python train.py --n_layer=16 --d_model=192 --n_head=6 --n_kv_head=6 --head_dim=32 --d_mlp=768 --vocab_size=2048 --activation="gelu" --norm="rmsnorm" --norm_place="pre" --norm_eps=1e-05 --positions="learned" --qk_norm=false --attn_scale=0.177 --bias="none" --tie_embeddings=true --parallel_block=false --init="normal" --init_std_qkv=0.0361 --init_std_o=0.00638 --init_std_up=0.0361 --init_std_down=0.00638 --init_out_by_depth=true --init_mimetic=0.7 --optimizer="soap_variant" --lr=0.00616 --beta1=0.95 --beta2=0.95 --weight_decay=0.087 --lr_head=0.00869 --grad_clip=1.0 --warmup_steps=200 --schedule="wsd" --decay_fraction=0.816 --decay_shape="linear" --final_lr_fraction=0.0 --batch_tokens=131072 --seq_len=1024 --doc_mask=true --train_tokens=378300000 --steps=2887 --dataset="wikipedia_en"
Each number is 50 + 12 x the weight over its row's rms, rounded and kept within 0 to 99. Layers, rows and columns count from 0. The size before them is the row's rms in percent of the matrix's.

# layer 5 MLP down, 192x768, rms 0.153, rows 36-90, columns 640-767
107:43 51 76 47 50 33 53 49 22 29 63 55 45 47 59 51 56 56 59 71 55 50 53 74 45 57 52 54 42 59 37 58 42 42 24 45 47 62 41 45 55 71 54 73 68 56 22 63 50 56 40 50 43 70 42 45 61 62 62 50 37 29 23 53 52 60 44 65 61 41 34 39 40 52 74 34 51 61 72 39 45 66 26 40 29 45 31 41 47 24 65 60 67 48 51 47 54 49 49 47 51 61 27 58 53 52 66 58 57 33 35 44 34 28 57 53 35 43 59 62 71 33 40 69 64 69 47 58
098:57 75 55 64 55 48 33 58 46 37 40 80 47 56 46 33 49 61 35 37 43 56 36 70 44 30 46 65 38 60 46 61 35 47 63 39 53 67 58 44 36 59 54 40 45 35 62 44 43 62 56 59 46 60 38 67 49 59 57 64 44 51 55 49 56 33 56 57 48 39 67 63 94 54 60 31 45 65 55 55 40 45 61 77 46 63 56 39 53 55 58 54 47 72 62 42 35 53 40 48 43 58 55 65 46 62 35 46 54 56 55 47 37 58 37 43 62 39 45 32 42 53 64 62 56 64 40 48
101:39 39 80 54 64 42 47 62 55 56 45 65 26 51 38 58 56 41 38 50 32 60 48 71 46 32 48 59 43 64 36 68 46 43 49 65 42 66 45 61 55 61 57 59 57 40 34 46 46 57 58 62 39 35 48 42 58 76 36 40 30 52 44 66 51 65 60 69 48 53 37 69 52 36 59 40 63 39 42 41 40 33 52 76 49 58 42 74 49 49 46 47 57 50 42 34 42 37 55 51 36 44 73 42 38 58 29 72 47 46 53 54 56 65 65 48 49 49 39 46 50 41 63 34 68 36 41 51
100:50 48 45 46 50 55 38 08 57 54 55 47 34 43 57 40 45 70 61 60 35 48 55 42 41 40 43 48 53 53 61 74 46 51 69 49 55 48 62 39 43 68 52 71 44 45 44 57 45 49 50 14 39 44 60 67 39 38 39 45 32 39 36 56 55 71 48 57 51 32 54 53 36 63 35 50 74 44 59 52 37 42 51 38 35 65 41 73 41 47 66 60 40 35 47 54 43 67 57 71 46 39 58 62 40 58 37 36 44 85 50 51 35 58 55 52 41 73 52 54 73 46 56 54 56 54 45 57
094:55 27 39 57 56 46 53 40 45 51 57 53 54 71 44 61 43 65 35 46 59 40 45 43 63 55 39 65 65 52 40 53 65 56 59 47 30 35 27 66 58 11 50 53 46 47 33 40 57 49 36 43 50 53 49 39 51 59 36 41 35 29 34 72 39 61 47 76 70 64 56 55 34 58 46 30 45 61 63 63 47 42 55 52 26 44 41 46 61 51 18 63 44 54 46 65 52 40 53 44 72 48 64 52 55 54 55 35 40 41 47 77 65 57 41 56 38 61 55 31 57 48 49 69 50 32 45 45
100:54 53 38 50 50 55 59 72 54 42 36 59 47 66 66 55 60 49 61 71 47 62 47 52 59 45 47 60 29 54 58 41 39 57 77 47 33 45 32 46 41 54 57 59 33 43 59 60 37 58 42 47 65 56 60 32 53 62 69 63 52 48 44 47 57 58 50 49 61 45 39 43 45 45 65 35 67 62 65 42 35 46 42 48 35 59 69 49 33 49 57 22 33 50 53 65 43 63 48 42 33 50 50 59 69 22 63 55 47 47 54 14 54 65 38 61 44 54 30 53 40 33 61 62 44 69 41 47
108:71 61 16 49 55 45 53 57 75 47 51 63 24 61 67 46 47 38 48 51 42 69 44 38 41 84 45 50 68 49 53 49 57 27 60 43 63 60 70 65 41 58 23 40 64 59 52 75 40 46 53 40 56 44 46 52 27 22 38 49 66 69 46 53 47 28 41 40 55 60 58 37 31 39 61 70 40 51 56 62 60 58 69 44 54 59 38 52 61 43 48 43 46 45 50 34 48 47 52 50 64 29 53 51 24 37 48 44 50 47 50 39 47 49 66 60 42 52 60 51 41 51 77 44 64 60 35 63
099:54 35 49 49 49 52 48 59 50 43 59 54 39 28 64 56 65 24 52 57 64 20 37 38 53 53 71 56 46 53 54 42 47 72 38 45 68 51 68 48 18 48 69 30 48 54 61 50 46 70 55 47 56 61 57 65 66 55 68 49 58 46 57 52 41 46 46 60 61 60 72 45 46 41 64 30 52 64 30 28 54 59 58 45 62 41 68 79 73 57 53 70 48 35 26 50 35 54 42 46 55 53 50 69 73 62 40 45 33 62 74 35 50 41 58 53 52 46 77 49 21 39 58 45 45 57 65 65
098:31 67 62 55 34 55 46 56 35 54 40 61 58 57 78 31 53 64 35 40 43 71 36 54 46 54 33 48 76 63 62 51 61 50 49 34 46 55 44 42 42 46 64 55 38 55 28 63 58 61 64 37 61 66 51 70 48 38 53 48 41 24 24 51 47 53 46 59 54 70 51 49 56 56 50 56 33 53 39 46 75 60 55 57 60 49 76 50 62 41 70 74 69 55 67 57 29 71 57 43 35 47 51 42 53 46 48 44 41 70 47 51 55 81 54 47 64 56 51 36 47 30 51 28 43 80 32 71
097:36 44 45 50 26 58 32 56 50 57 64 64 60 60 34 47 25 41 47 29 70 57 40 38 65 54 49 55 54 59 50 46 63 30 46 59 52 42 68 46 45 63 43 45 53 44 70 58 60 34 45 57 44 58 51 51 52 37 43 34 44 57 70 50 50 64 41 39 56 45 76 31 09 47 49 46 66 86 38 58 39 46 61 63 31 61 71 78 48 40 46 62 77 36 61 61 63 57 52 42 47 34 50 53 47 62 56 65 47 61 50 42 61 53 55 47 46 49 60 48 44 64 28 52 53 27 50 44
096:46 74 60 40 63 50 56 51 40 42 65 41 50 45 42 36 45 52 49 64 51 34 50 27 41 35 63 50 51 59 50 35 52 58 56 47 38 46 41 57 39 34 47 37 42 46 36 50 48 68 38 39 51 35 36 32 41 40 56 65 71 64 67 56 45 61 53 49 42 32 50 57 53 45 69 61 53 56 52 48 68 56 63 27 58 45 46 53 40 52 36 46 59 31 51 68 40 47 30 62 46 49 53 44 60 46 54 54 54 53 66 35 51 33 70 60 42 51 59 43 30 62 45 40 51 42 51 68
096:27 68 63 49 66 63 69 46 35 70 57 34 32 63 54 32 59 49 61 65 52 42 48 61 53 37 44 56 55 48 53 46 66 57 39 35 37 62 57 41 57 43 35 71 56 37 29 47 57 42 27 54 30 64 63 67 46 56 46 50 56 52 32 78 48 45 47 54 26 45 55 45 48 64 33 43 59 25 66 41 52 56 50 68 56 41 62 28 53 54 48 57 63 33 33 50 43 56 46 55 46 29 46 39 15 49 56 55 39 51 32 53 56 49 38 45 58 26 40 40 42 62 33 25 61 43 55 63
109:60 48 64 25 55 41 29 57 59 54 34 50 47 48 52 19 43 68 28 40 53 52 60 49 67 77 61 49 48 50 50 45 46 55 25 29 44 47 60 61 41 51 66 41 35 47 47 41 53 51 78 53 23 45 40 45 60 67 59 24 35 21 50 31 50 53 46 56 45 51 34 77 66 43 45 36 51 38 54 66 68 59 44 57 64 43 44 53 47 37 37 64 31 37 52 46 51 66 45 56 73 35 79 38 61 44 52 38 44 61 41 76 54 47 27 44 29 53 38 42 55 44 40 64 51 48 56 59
097:50 43 50 51 45 49 71 38 35 46 44 50 53 25 54 66 68 48 57 53 41 49 58 51 47 58 65 57 55 53 42 61 70 50 48 36 59 67 63 52 34 27 37 45 56 61 70 47 82 75 51 55 52 41 62 54 52 46 21 37 51 49 54 73 42 47 37 46 53 72 38 39 45 44 29 67 58 37 42 38 47 47 57 51 62 31 43 37 62 36 80 50 53 60 32 49 64 75 41 52 51 47 52 48 45 40 42 52 46 56 53 35 44 57 48 56 75 56 66 52 32 55 62 19 60 46 48 43
098:56 44 46 36 33 54 41 49 67 60 82 43 43 64 32 61 45 68 51 56 56 44 22 42 59 66 61 58 49 43 39 48 45 38 40 47 37 51 42 25 44 67 59 22 37 52 31 51 46 50 64 34 55 57 53 50 38 68 53 23 51 41 47 58 44 66 55 51 43 53 38 29 72 46 66 33 34 57 46 43 39 45 59 63 34 41 45 20 50 29 62 54 41 39 33 60 48 42 76 68 26 39 55 45 72 44 44 57 62 46 41 54 49 47 34 49 63 60 68 34 47 42 53 71 57 38 68 67
099:65 45 30 36 58 41 40 49 55 56 62 51 41 50 30 57 48 47 38 44 47 51 49 34 49 54 53 64 58 56 59 51 51 49 40 36 45 23 49 59 45 55 36 55 53 48 36 62 83 40 17 35 51 50 49 44 39 52 26 45 45 50 45 51 31 65 48 73 39 46 49 62 51 61 69 40 35 77 53 42 49 53 42 69 45 40 49 54 55 59 38 38 61 30 45 46 64 56 53 58 53 60 58 56 54 51 47 57 36 57 29 46 37 50 42 27 31 37 69 57 37 61 39 50 50 38 48 54
101:42 56 47 55 50 55 30 51 32 52 30 29 59 52 66 52 46 55 47 65 51 44 40 39 48 38 74 67 51 42 51 48 67 39 40 37 42 54 36 46 50 54 43 41 39 62 21 68 43 49 52 50 49 47 62 72 63 43 43 40 38 47 49 43 41 44 48 54 59 67 48 51 40 49 77 31 50 48 41 58 52 54 67 60 46 53 45 43 65 59 78 58 44 71 49 24 56 45 42 67 59 51 60 58 68 86 49 48 59 57 53 48 60 41 59 51 51 43 61 50 43 77 79 55 36 69 48 57
100:70 53 54 55 54 49 35 42 63 41 64 26 49 36 87 40 38 47 52 61 50 59 43 40 59 68 46 31 75 40 56 65 54 49 77 51 54 34 53 49 25 57 32 47 50 49 65 66 66 51 73 44 53 45 46 46 32 61 55 26 49 39 34 45 24 75 57 59 51 70 51 69 37 60 31 52 41 71 40 52 60 50 56 73 57 40 72 58 49 40 76 50 68 27 48 61 42 51 62 35 60 34 27 44 36 57 54 30 49 61 60 58 36 38 56 45 45 33 43 38 57 68 31 27 52 51 56 53
102:66 45 43 54 62 51 58 22 44 54 42 60 58 63 58 76 33 35 59 63 44 38 24 49 47 54 53 42 73 46 51 41 50 47 50 69 43 53 58 50 31 39 33 67 63 40 55 36 41 61 40 31 60 66 62 63 60 81 42 51 50 43 45 57 64 70 50 67 49 55 62 54 76 58 63 51 45 37 63 46 53 80 70 62 50 55 46 43 59 52 50 60 63 30 45 26 36 30 35 47 58 51 23 36 32 51 56 31 44 41 39 62 44 68 48 66 42 39 46 54 34 64 27 42 25 37 64 63
102:41 47 69 33 48 34 46 54 37 54 62 25 47 41 53 28 49 35 35 35 42 59 51 43 52 63 43 34 64 43 59 50 56 68 34 46 48 65 47 42 80 29 31 61 62 47 58 63 53 46 58 53 68 54 52 59 72 54 47 55 35 29 51 38 85 32 39 59 27 44 47 25 26 52 41 39 47 60 63 63 36 53 13 67 62 43 51 55 54 37 57 44 41 55 67 45 41 56 57 48 72 20 55 32 52 32 29 50 53 28 30 35 36 71 57 33 42 24 31 38 52 67 44 53 31 42 40 45
100:55 74 32 47 22 27 67 59 62 43 61 36 62 52 34 60 23 40 60 52 51 61 24 34 56 38 40 49 45 53 40 46 48 45 48 32 40 64 50 61 51 72 35 46 45 62 32 17 58 34 34 51 54 56 48 55 63 48 58 71 25 48 54 31 49 45 52 42 36 42 69 49 56 55 48 60 29 59 49 62 43 50 67 38 71 48 52 49 33 60 59 57 58 55 56 49 45 50 56 49 22 38 36 46 50 46 42 44 37 36 30 79 52 39 60 27 46 60 36 44 59 53 46 33 53 47 58 28
101:49 62 63 53 55 58 47 63 53 55 44 58 47 45 33 37 61 58 66 60 56 49 65 46 60 80 49 51 59 48 57 27 43 51 52 41 48 61 58 36 29 21 62 36 42 38 58 34 60 47 55 44 61 45 41 55 41 48 54 50 46 32 47 54 44 66 44 47 51 59 56 56 49 32 42 55 57 86 39 62 38 66 55 51 50 39 57 63 46 71 21 54 63 43 53 57 62 43 47 41 72 48 43 51 50 52 63 36 54 37 50 59 56 18 48 56 63 49 69 53 52 58 41 42 57 45 42 48
108:55 50 62 47 50 46 58 49 33 50 45 48 43 71 41 78 37 63 40 56 54 63 52 51 52 62 69 44 50 61 55 59 59 57 60 56 42 51 52 69 54 30 43 42 60 58 55 57 53 59 44 62 41 43 42 56 33 31 50 57 61 59 61 45 52 44 38 51 54 54 56 47 38 71 58 57 42 56 36 31 64 34 44 61 53 58 46 59 52 50 55 59 66 46 74 39 57 36 22 56 49 53 52 34 57 59 45 62 45 50 58 75 44 39 67 45 36 47 67 41 49 57 48 52 64 56 31 51
101:46 73 64 48 51 52 51 35 38 36 50 43 40 54 46 67 22 40 52 51 49 41 44 35 45 52 43 57 48 39 32 45 42 59 42 43 54 45 52 61 24 34 43 48 65 44 46 54 50 61 93 51 35 36 43 51 21 50 39 67 40 41 55 38 41 47 44 43 47 52 53 56 58 53 57 34 62 74 38 44 49 43 70 45 43 64 40 57 46 64 41 48 49 46 46 50 61 50 42 39 39 58 71 37 44 39 51 53 28 42 52 70 51 53 55 66 55 54 19 46 37 54 54 44 68 53 58 52
097:41 55 67 49 45 67 45 51 35 28 32 30 43 51 37 61 55 53 50 66 36 35 49 38 61 40 52 56 46 41 59 48 51 51 56 46 44 41 42 46 56 50 59 19 69 46 47 59 49 41 54 67 34 50 28 70 55 39 42 41 51 44 38 49 44 70 35 32 64 43 56 61 39 49 69 50 63 56 36 57 57 46 32 33 63 44 37 44 43 64 34 69 41 44 35 54 78 63 43 68 59 47 45 28 74 73 44 69 37 56 49 72 40 28 35 33 67 35 55 47 47 47 37 43 36 53 35 43
094:60 52 55 41 56 46 59 40 45 54 55 44 78 54 60 33 25 51 54 56 53 24 43 38 67 35 40 51 65 46 39 47 48 59 43 34 60 55 46 41 32 54 43 58 43 44 59 51 39 60 45 60 51 57 54 41 68 37 52 41 42 45 20 50 34 45 40 44 51 59 46 43 50 48 49 37 62 71 55 63 66 66 53 36 60 39 64 22 64 44 49 56 57 68 69 42 27 41 53 41 38 50 55 25 72 40 26 52 68 78 52 59 61 41 59 51 50 56 39 48 46 76 27 48 57 68 64 61
095:52 57 37 47 41 48 56 54 74 41 43 61 39 79 56 56 57 36 47 56 36 46 51 41 65 34 64 42 49 60 46 30 43 57 46 68 51 49 29 44 65 32 69 21 54 43 63 56 54 47 39 53 51 34 50 45 57 26 48 40 40 35 61 45 45 61 49 41 47 54 38 54 67 23 51 57 67 53 34 34 35 54 46 49 64 56 70 50 54 28 54 76 27 48 34 62 51 65 72 70 50 20 38 56 78 54 55 39 37 42 68 41 52 47 67 31 53 62 70 54 35 33 50 60 47 27 52 48
093:44 66 33 62 63 67 49 42 61 55 66 42 47 56 54 57 49 44 43 38 42 41 20 50 46 38 50 57 35 51 73 50 50 58 40 49 60 69 34 47 64 26 41 35 63 65 56 32 51 48 70 52 47 62 27 47 47 70 42 45 39 73 65 45 64 66 55 58 49 35 50 54 35 28 63 54 42 55 38 47 74 55 44 41 56 47 38 42 34 71 43 63 52 51 52 52 47 67 82 66 81 64 45 70 44 63 55 35 56 43 47 66 47 53 61 42 42 60 57 41 52 50 37 38 26 59 49 52
104:78 34 60 48 63 42 38 71 80 37 43 54 32 59 52 46 55 48 54 56 49 71 57 48 43 34 56 64 44 64 42 52 50 34 57 62 56 33 44 55 52 61 42 50 58 30 49 23 34 45 44 62 30 48 54 48 53 52 59 49 72 33 44 28 45 40 51 36 38 40 49 57 48 45 54 57 61 48 50 61 62 60 47 38 70 51 74 62 53 46 63 29 72 43 29 61 39 48 40 43 70 39 70 36 46 51 58 48 70 60 52 37 42 53 54 49 38 44 43 39 57 51 50 45 57 50 41 65
104:63 59 78 49 56 46 71 59 41 30 47 55 53 50 28 63 39 36 41 59 60 38 37 53 66 45 50 49 66 42 51 46 64 49 52 42 47 57 49 62 24 68 18 46 47 55 55 58 42 62 62 60 44 51 56 60 45 52 59 49 67 38 64 44 49 35 55 43 54 31 49 42 33 48 31 48 28 33 40 47 46 52 60 73 38 30 61 66 53 42 38 40 59 61 60 40 47 52 46 63 44 37 64 54 51 80 58 47 54 84 55 45 51 40 49 54 55 46 54 33 49 64 55 49 59 42 70 45
099:46 72 43 41 72 64 34 56 20 53 43 44 46 54 62 59 75 27 29 39 38 49 67 57 30 74 63 62 63 31 61 47 47 58 45 37 65 36 50 55 26 44 47 38 53 53 63 61 45 44 25 51 40 34 46 45 69 63 41 67 53 61 21 55 36 47 49 55 58 29 50 41 71 65 46 50 46 62 40 63 71 56 56 35 75 43 49 49 53 62 60 61 38 65 47 36 59 60 27 48 55 43 44 60 63 28 53 55 45 46 50 70 55 48 43 65 45 38 58 49 52 45 58 55 68 34 44 46
095:45 59 41 46 59 44 50 46 52 55 37 59 27 46 60 77 48 51 40 46 44 52 45 57 61 57 41 43 49 53 52 48 40 56 37 57 54 58 33 44 53 57 35 46 33 39 50 29 49 63 48 40 45 56 49 36 48 52 58 47 47 54 58 46 56 70 59 43 39 37 48 57 59 49 30 59 52 32 33 21 51 48 71 46 24 46 45 40 42 42 22 50 32 43 58 49 40 53 60 64 57 40 51 45 33 67 79 67 64 49 57 56 55 65 71 39 38 34 29 41 42 41 45 36 51 41 37 49
099:78 43 32 55 43 54 49 41 42 59 68 58 36 65 29 53 71 43 62 47 50 50 56 43 42 43 46 77 74 48 46 37 38 45 38 47 67 56 45 61 57 54 38 54 61 38 56 61 44 59 74 53 56 55 66 49 67 46 60 59 42 36 50 52 54 47 46 52 56 64 48 44 46 50 43 45 59 54 70 66 47 46 31 44 51 58 37 78 59 28 21 67 86 72 69 57 53 53 43 59 33 48 48 53 38 37 22 58 43 83 51 46 61 59 39 37 51 68 30 49 77 65 38 19 42 62 50 44
102:41 66 32 56 40 34 26 57 43 58 59 40 63 56 55 60 21 76 33 65 38 37 61 53 55 49 48 58 65 40 45 47 50 53 53 37 48 48 60 60 40 63 55 40 35 47 71 56 50 41 52 42 33 36 34 74 62 51 46 22 43 55 42 57 58 73 59 45 65 85 64 47 58 56 55 40 54 37 43 34 55 47 55 35 40 30 61 71 61 41 81 64 58 36 47 66 48 56 46 54 63 35 43 35 67 64 67 51 54 52 47 71 49 62 69 48 52 49 73 24 47 64 50 39 56 32 52 65
100:40 29 37 47 33 57 19 52 54 48 49 51 45 59 32 56 64 42 52 61 54 44 51 40 52 27 48 51 36 27 31 49 49 53 55 50 42 56 62 68 49 47 45 44 58 53 54 65 50 41 64 54 50 57 52 66 49 49 21 51 50 41 41 61 56 59 41 41 36 46 59 35 48 51 51 30 50 60 59 55 57 29 60 50 50 55 64 50 62 48 60 51 73 28 71 36 30 64 52 51 30 29 35 44 49 55 50 39 55 36 65 67 45 35 65 50 50 45 73 47 56 52 47 69 34 74 48 44
104:29 86 50 58 46 37 46 37 43 38 32 41 44 46 41 55 25 48 48 64 87 49 60 51 51 33 80 42 52 45 46 26 60 34 21 67 45 61 64 66 45 39 32 36 39 43 30 66 58 62 74 27 49 34 50 72 78 31 37 40 43 40 42 33 45 44 49 43 53 55 32 40 55 53 49 39 56 46 38 56 36 62 66 41 31 40 40 27 62 56 51 39 31 46 63 62 53 34 45 40 74 46 50 48 65 43 65 54 40 51 46 45 46 73 54 45 46 26 60 56 51 48 60 75 70 36 47 52
102:48 42 55 35 49 44 34 68 38 47 41 43 39 43 26 31 43 40 51 42 57 38 56 41 49 66 43 55 56 44 36 53 35 47 69 51 64 62 49 31 35 49 35 58 70 63 35 24 77 57 61 24 45 38 55 65 46 55 29 36 39 49 65 58 31 55 52 55 51 68 53 47 36 54 50 49 43 46 37 60 40 44 34 30 40 64 39 54 51 73 29 41 54 60 39 72 54 52 48 43 54 23 42 63 32 57 45 53 48 47 57 40 43 36 52 59 54 44 58 50 60 57 54 57 59 53 49 62
104:43 40 35 41 54 38 56 53 39 56 45 63 50 64 77 44 59 35 54 80 62 71 67 41 62 26 51 71 66 52 60 49 36 45 33 53 37 56 52 32 58 31 55 46 62 49 36 34 59 59 52 42 57 26 58 64 44 45 68 65 58 44 41 48 45 40 40 38 52 42 46 57 58 67 39 38 35 51 50 57 35 53 31 42 44 51 59 70 52 66 58 61 47 27 50 37 35 44 63 40 50 50 55 46 48 44 29 59 59 25 30 52 55 45 30 42 26 26 50 54 49 29 42 61 14 24 41 50
095:49 39 73 42 47 58 37 62 62 58 30 65 69 53 47 58 65 43 49 48 40 58 60 71 32 67 47 48 46 50 39 37 66 43 50 55 59 71 48 56 32 39 26 60 61 57 43 50 58 44 61 66 54 47 64 46 24 43 55 34 54 42 46 63 46 55 44 61 66 42 49 70 55 39 30 50 53 42 69 83 55 44 55 57 64 44 52 41 38 50 41 60 42 59 62 51 54 47 56 35 55 51 60 47 56 50 43 41 35 40 63 46 61 34 71 46 45 54 42 40 58 66 59 59 62 58 59 35
101:60 64 31 43 50 45 46 60 59 65 46 28 74 46 47 69 58 50 73 52 34 53 35 46 71 39 51 60 53 48 66 51 60 54 57 72 55 50 42 62 69 46 59 34 46 23 63 57 52 18 59 51 42 71 54 40 70 63 64 42 63 75 30 55 30 60 72 59 64 78 53 46 65 64 51 54 38 68 57 49 51 44 56 45 38 54 48 42 37 51 43 73 37 40 64 37 54 35 46 71 44 59 40 54 70 57 54 64 53 38 44 52 44 78 36 56 27 54 47 46 53 46 44 46 41 60 45 52
100:26 59 58 53 39 65 42 24 46 49 69 62 43 36 55 53 50 30 34 08 48 43 32 41 43 63 45 59 33 49 47 54 57 55 53 52 53 45 46 55 43 66 56 60 53 63 48 66 53 62 56 67 66 58 72 39 52 71 41 20 34 49 15 66 50 52 50 35 47 46 44 46 31 47 32 53 51 35 67 43 32 45 32 32 45 55 12 29 45 51 58 50 56 59 30 42 53 56 73 47 59 59 38 67 79 67 59 43 39 36 52 55 45 29 43 44 51 58 54 68 55 50 34 58 58 35 47 62
104:45 35 42 49 53 50 58 65 39 37 70 46 52 53 58 53 77 55 25 42 43 58 57 44 62 52 60 44 53 63 58 51 43 46 54 33 48 44 54 38 43 57 49 50 54 45 53 55 50 49 62 16 48 50 62 49 65 67 61 58 35 55 45 47 57 50 34 54 55 57 73 34 43 39 78 55 61 46 62 31 32 42 64 56 40 56 53 58 28 56 63 47 62 45 43 58 62 38 47 51 65 57 52 64 45 46 50 66 55 75 36 51 25 73 53 31 65 59 67 56 23 59 46 44 29 53 45 60
097:41 45 29 44 40 31 39 34 58 54 45 18 35 59 43 36 22 69 74 36 17 61 31 61 27 42 46 44 37 57 61 51 42 56 43 63 50 49 35 52 43 51 46 48 45 25 39 50 50 12 58 35 74 28 39 59 53 41 36 44 52 41 67 43 49 42 43 51 47 49 39 64 42 54 51 66 28 45 62 54 52 78 46 76 65 41 36 25 40 50 61 57 43 56 47 55 44 58 52 47 60 64 47 47 42 51 43 49 42 61 52 61 47 77 56 49 48 53 64 54 45 55 60 34 61 47 43 38
097:54 51 40 59 73 59 48 43 58 54 36 61 30 48 78 59 44 40 62 62 58 38 59 19 23 49 50 63 56 33 48 49 49 58 68 55 67 38 47 83 60 46 60 38 56 48 44 30 27 43 30 52 69 34 44 56 67 46 53 30 45 55 43 50 48 61 48 60 46 59 44 67 58 57 49 55 60 39 44 46 60 35 69 46 46 59 60 58 55 56 40 36 75 49 26 38 67 53 34 58 68 50 59 46 36 76 56 52 44 54 59 64 46 29 59 56 33 48 39 41 36 57 67 40 36 33 46 46
100:43 42 37 48 45 57 60 54 24 65 63 45 46 36 62 46 54 46 45 20 36 56 62 51 52 46 41 54 43 51 51 47 43 81 55 48 49 69 61 58 54 34 49 36 51 33 46 45 42 56 39 55 54 61 35 42 30 33 42 70 50 37 44 58 54 60 76 62 39 52 53 55 42 36 45 33 42 38 50 25 60 33 53 70 58 45 39 39 60 41 62 54 51 51 61 50 46 45 58 35 52 58 53 47 36 38 46 57 50 37 36 34 36 69 35 53 61 60 64 61 49 57 49 63 39 56 54 40
103:52 51 59 39 30 43 46 71 74 49 51 42 53 54 63 60 26 50 71 58 27 58 49 69 52 49 42 59 44 28 30 53 52 51 43 67 49 59 46 66 64 43 33 61 61 61 50 63 53 53 55 20 59 37 52 63 34 66 69 53 41 70 48 37 39 60 48 42 53 47 56 52 48 68 47 48 66 40 55 51 51 70 50 34 53 54 43 39 52 56 65 32 70 48 35 43 53 65 70 48 42 62 47 42 56 55 24 70 61 51 63 64 56 63 57 49 62 27 43 47 45 68 50 63 57 38 56 57
105:79 58 36 34 54 48 48 81 49 46 48 52 39 29 56 60 48 50 46 51 54 51 61 37 45 52 54 31 41 39 34 38 40 70 45 43 42 53 47 42 50 44 49 77 45 48 62 35 55 28 60 40 47 54 45 43 47 59 38 61 38 50 60 36 61 60 59 64 45 57 62 57 64 45 67 53 71 67 62 64 46 36 59 53 62 53 44 49 57 48 44 43 40 62 51 46 42 42 63 68 29 50 56 55 52 46 43 29 69 40 45 78 38 51 60 47 30 58 60 58 32 52 49 58 44 47 68 18
099:59 61 35 51 40 45 67 75 44 41 37 55 34 57 65 54 42 69 48 50 47 46 37 44 55 50 55 45 25 48 60 55 42 60 46 57 53 53 55 43 45 72 42 59 49 48 44 53 56 58 56 50 57 58 62 50 53 25 36 42 61 75 50 53 72 53 48 55 52 55 47 29 50 58 35 59 31 30 44 54 43 51 44 50 55 44 29 53 52 43 20 55 40 47 74 48 56 62 37 57 46 29 76 57 46 65 40 55 29 54 58 32 46 50 50 42 37 30 63 36 55 57 30 49 33 46 52 32
097:79 53 60 58 33 53 49 46 47 62 27 54 43 42 43 72 50 36 44 55 40 45 43 42 43 64 60 44 80 35 50 80 61 70 36 54 65 60 52 45 39 67 30 28 50 37 54 35 46 60 54 55 54 60 58 65 47 12 45 42 42 68 57 47 40 70 56 39 49 48 44 57 62 55 35 60 42 35 58 65 54 58 53 58 66 64 36 50 31 47 50 58 32 49 57 41 65 41 60 25 38 51 50 30 43 24 63 53 49 39 46 52 47 54 57 31 39 63 50 47 44 52 50 43 57 71 43 54
099:55 64 51 32 33 43 64 68 41 48 62 58 54 50 23 62 17 55 45 42 53 25 43 56 41 68 57 36 55 47 24 27 54 54 53 46 53 59 62 36 40 56 43 56 49 53 74 48 40 41 33 51 47 52 58 69 48 74 55 48 50 61 60 49 68 65 61 72 42 52 39 74 55 46 37 42 53 55 51 55 60 47 29 61 27 60 67 78 52 54 52 54 54 71 67 50 41 43 29 39 33 17 65 65 28 51 45 51 55 75 51 45 60 44 53 44 31 33 61 44 60 60 51 36 62 47 66 43
094:31 51 39 36 63 46 53 52 60 25 41 39 48 56 55 60 45 63 34 37 58 63 45 67 62 46 38 41 53 46 45 43 55 51 51 49 59 54 72 61 52 63 56 56 56 45 30 70 60 58 42 42 51 44 50 45 60 64 64 69 44 56 45 60 45 53 67 32 42 54 56 59 54 43 40 65 56 52 40 34 65 64 44 39 52 42 42 53 47 38 51 50 30 62 50 39 37 43 37 36 40 59 53 58 56 65 62 30 44 45 52 44 50 30 65 47 50 58 57 50 57 50 30 49 53 26 59 50
101:46 44 65 41 44 52 56 69 45 55 48 54 51 44 38 45 52 53 51 49 52 53 39 63 54 45 50 34 69 31 19 57 43 50 47 59 55 24 53 61 65 90 48 37 45 50 66 48 55 45 40 47 43 58 44 34 53 41 52 50 59 37 62 39 44 41 53 60 47 48 46 65 45 48 47 50 46 35 49 56 74 44 44 56 58 50 53 37 64 38 66 37 64 66 41 52 62 21 33 35 67 43 68 42 51 37 44 68 51 49 57 34 33 30 19 61 63 55 86 65 56 65 43 43 69 66 60 55
104:47 26 57 56 72 53 50 46 38 56 62 50 67 47 55 44 55 42 82 39 28 47 39 55 38 38 48 43 43 47 61 42 53 48 49 58 52 49 36 49 68 34 32 62 44 52 67 37 44 56 69 45 44 53 65 55 56 58 39 36 72 31 63 44 52 52 40 67 34 48 55 51 61 39 47 26 50 50 54 55 52 27 36 40 73 61 77 58 69 31 55 35 50 61 40 45 66 53 32 42 38 25 46 40 20 31 48 42 47 46 53 42 17 32 44 46 65 68 54 54 36 54 68 48 32 49 46 51
104:51 36 69 53 68 67 68 52 68 41 37 54 72 67 45 59 48 35 57 27 37 55 68 49 63 72 49 28 53 56 55 49 63 56 70 55 45 42 39 45 54 53 44 25 55 61 36 58 51 48 59 45 50 39 50 60 61 42 34 57 46 44 61 59 46 40 73 42 63 43 65 56 50 62 64 44 35 61 38 61 40 58 50 41 63 67 27 47 54 49 52 48 35 41 51 49 63 53 69 61 54 50 39 61 38 29 69 49 43 71 56 47 65 56 39 56 67 33 63 63 45 56 64 54 56 57 40 29
096:42 61 77 48 39 40 52 37 62 56 63 39 48 51 41 39 33 42 37 66 28 42 40 46 57 64 39 35 45 62 59 53 57 68 66 47 49 45 37 54 46 34 50 46 50 32 31 50 51 50 09 54 40 50 47 59 28 50 46 46 51 36 51 40 44 60 50 41 39 42 44 56 64 46 44 46 50 36 36 42 41 64 31 54 53 50 60 31 59 60 75 53 47 69 73 66 65 40 61 58 54 57 56 52 27 76 56 57 32 30 60 50 34 23 44 53 64 32 64 43 49 62 48 44 54 47 45 52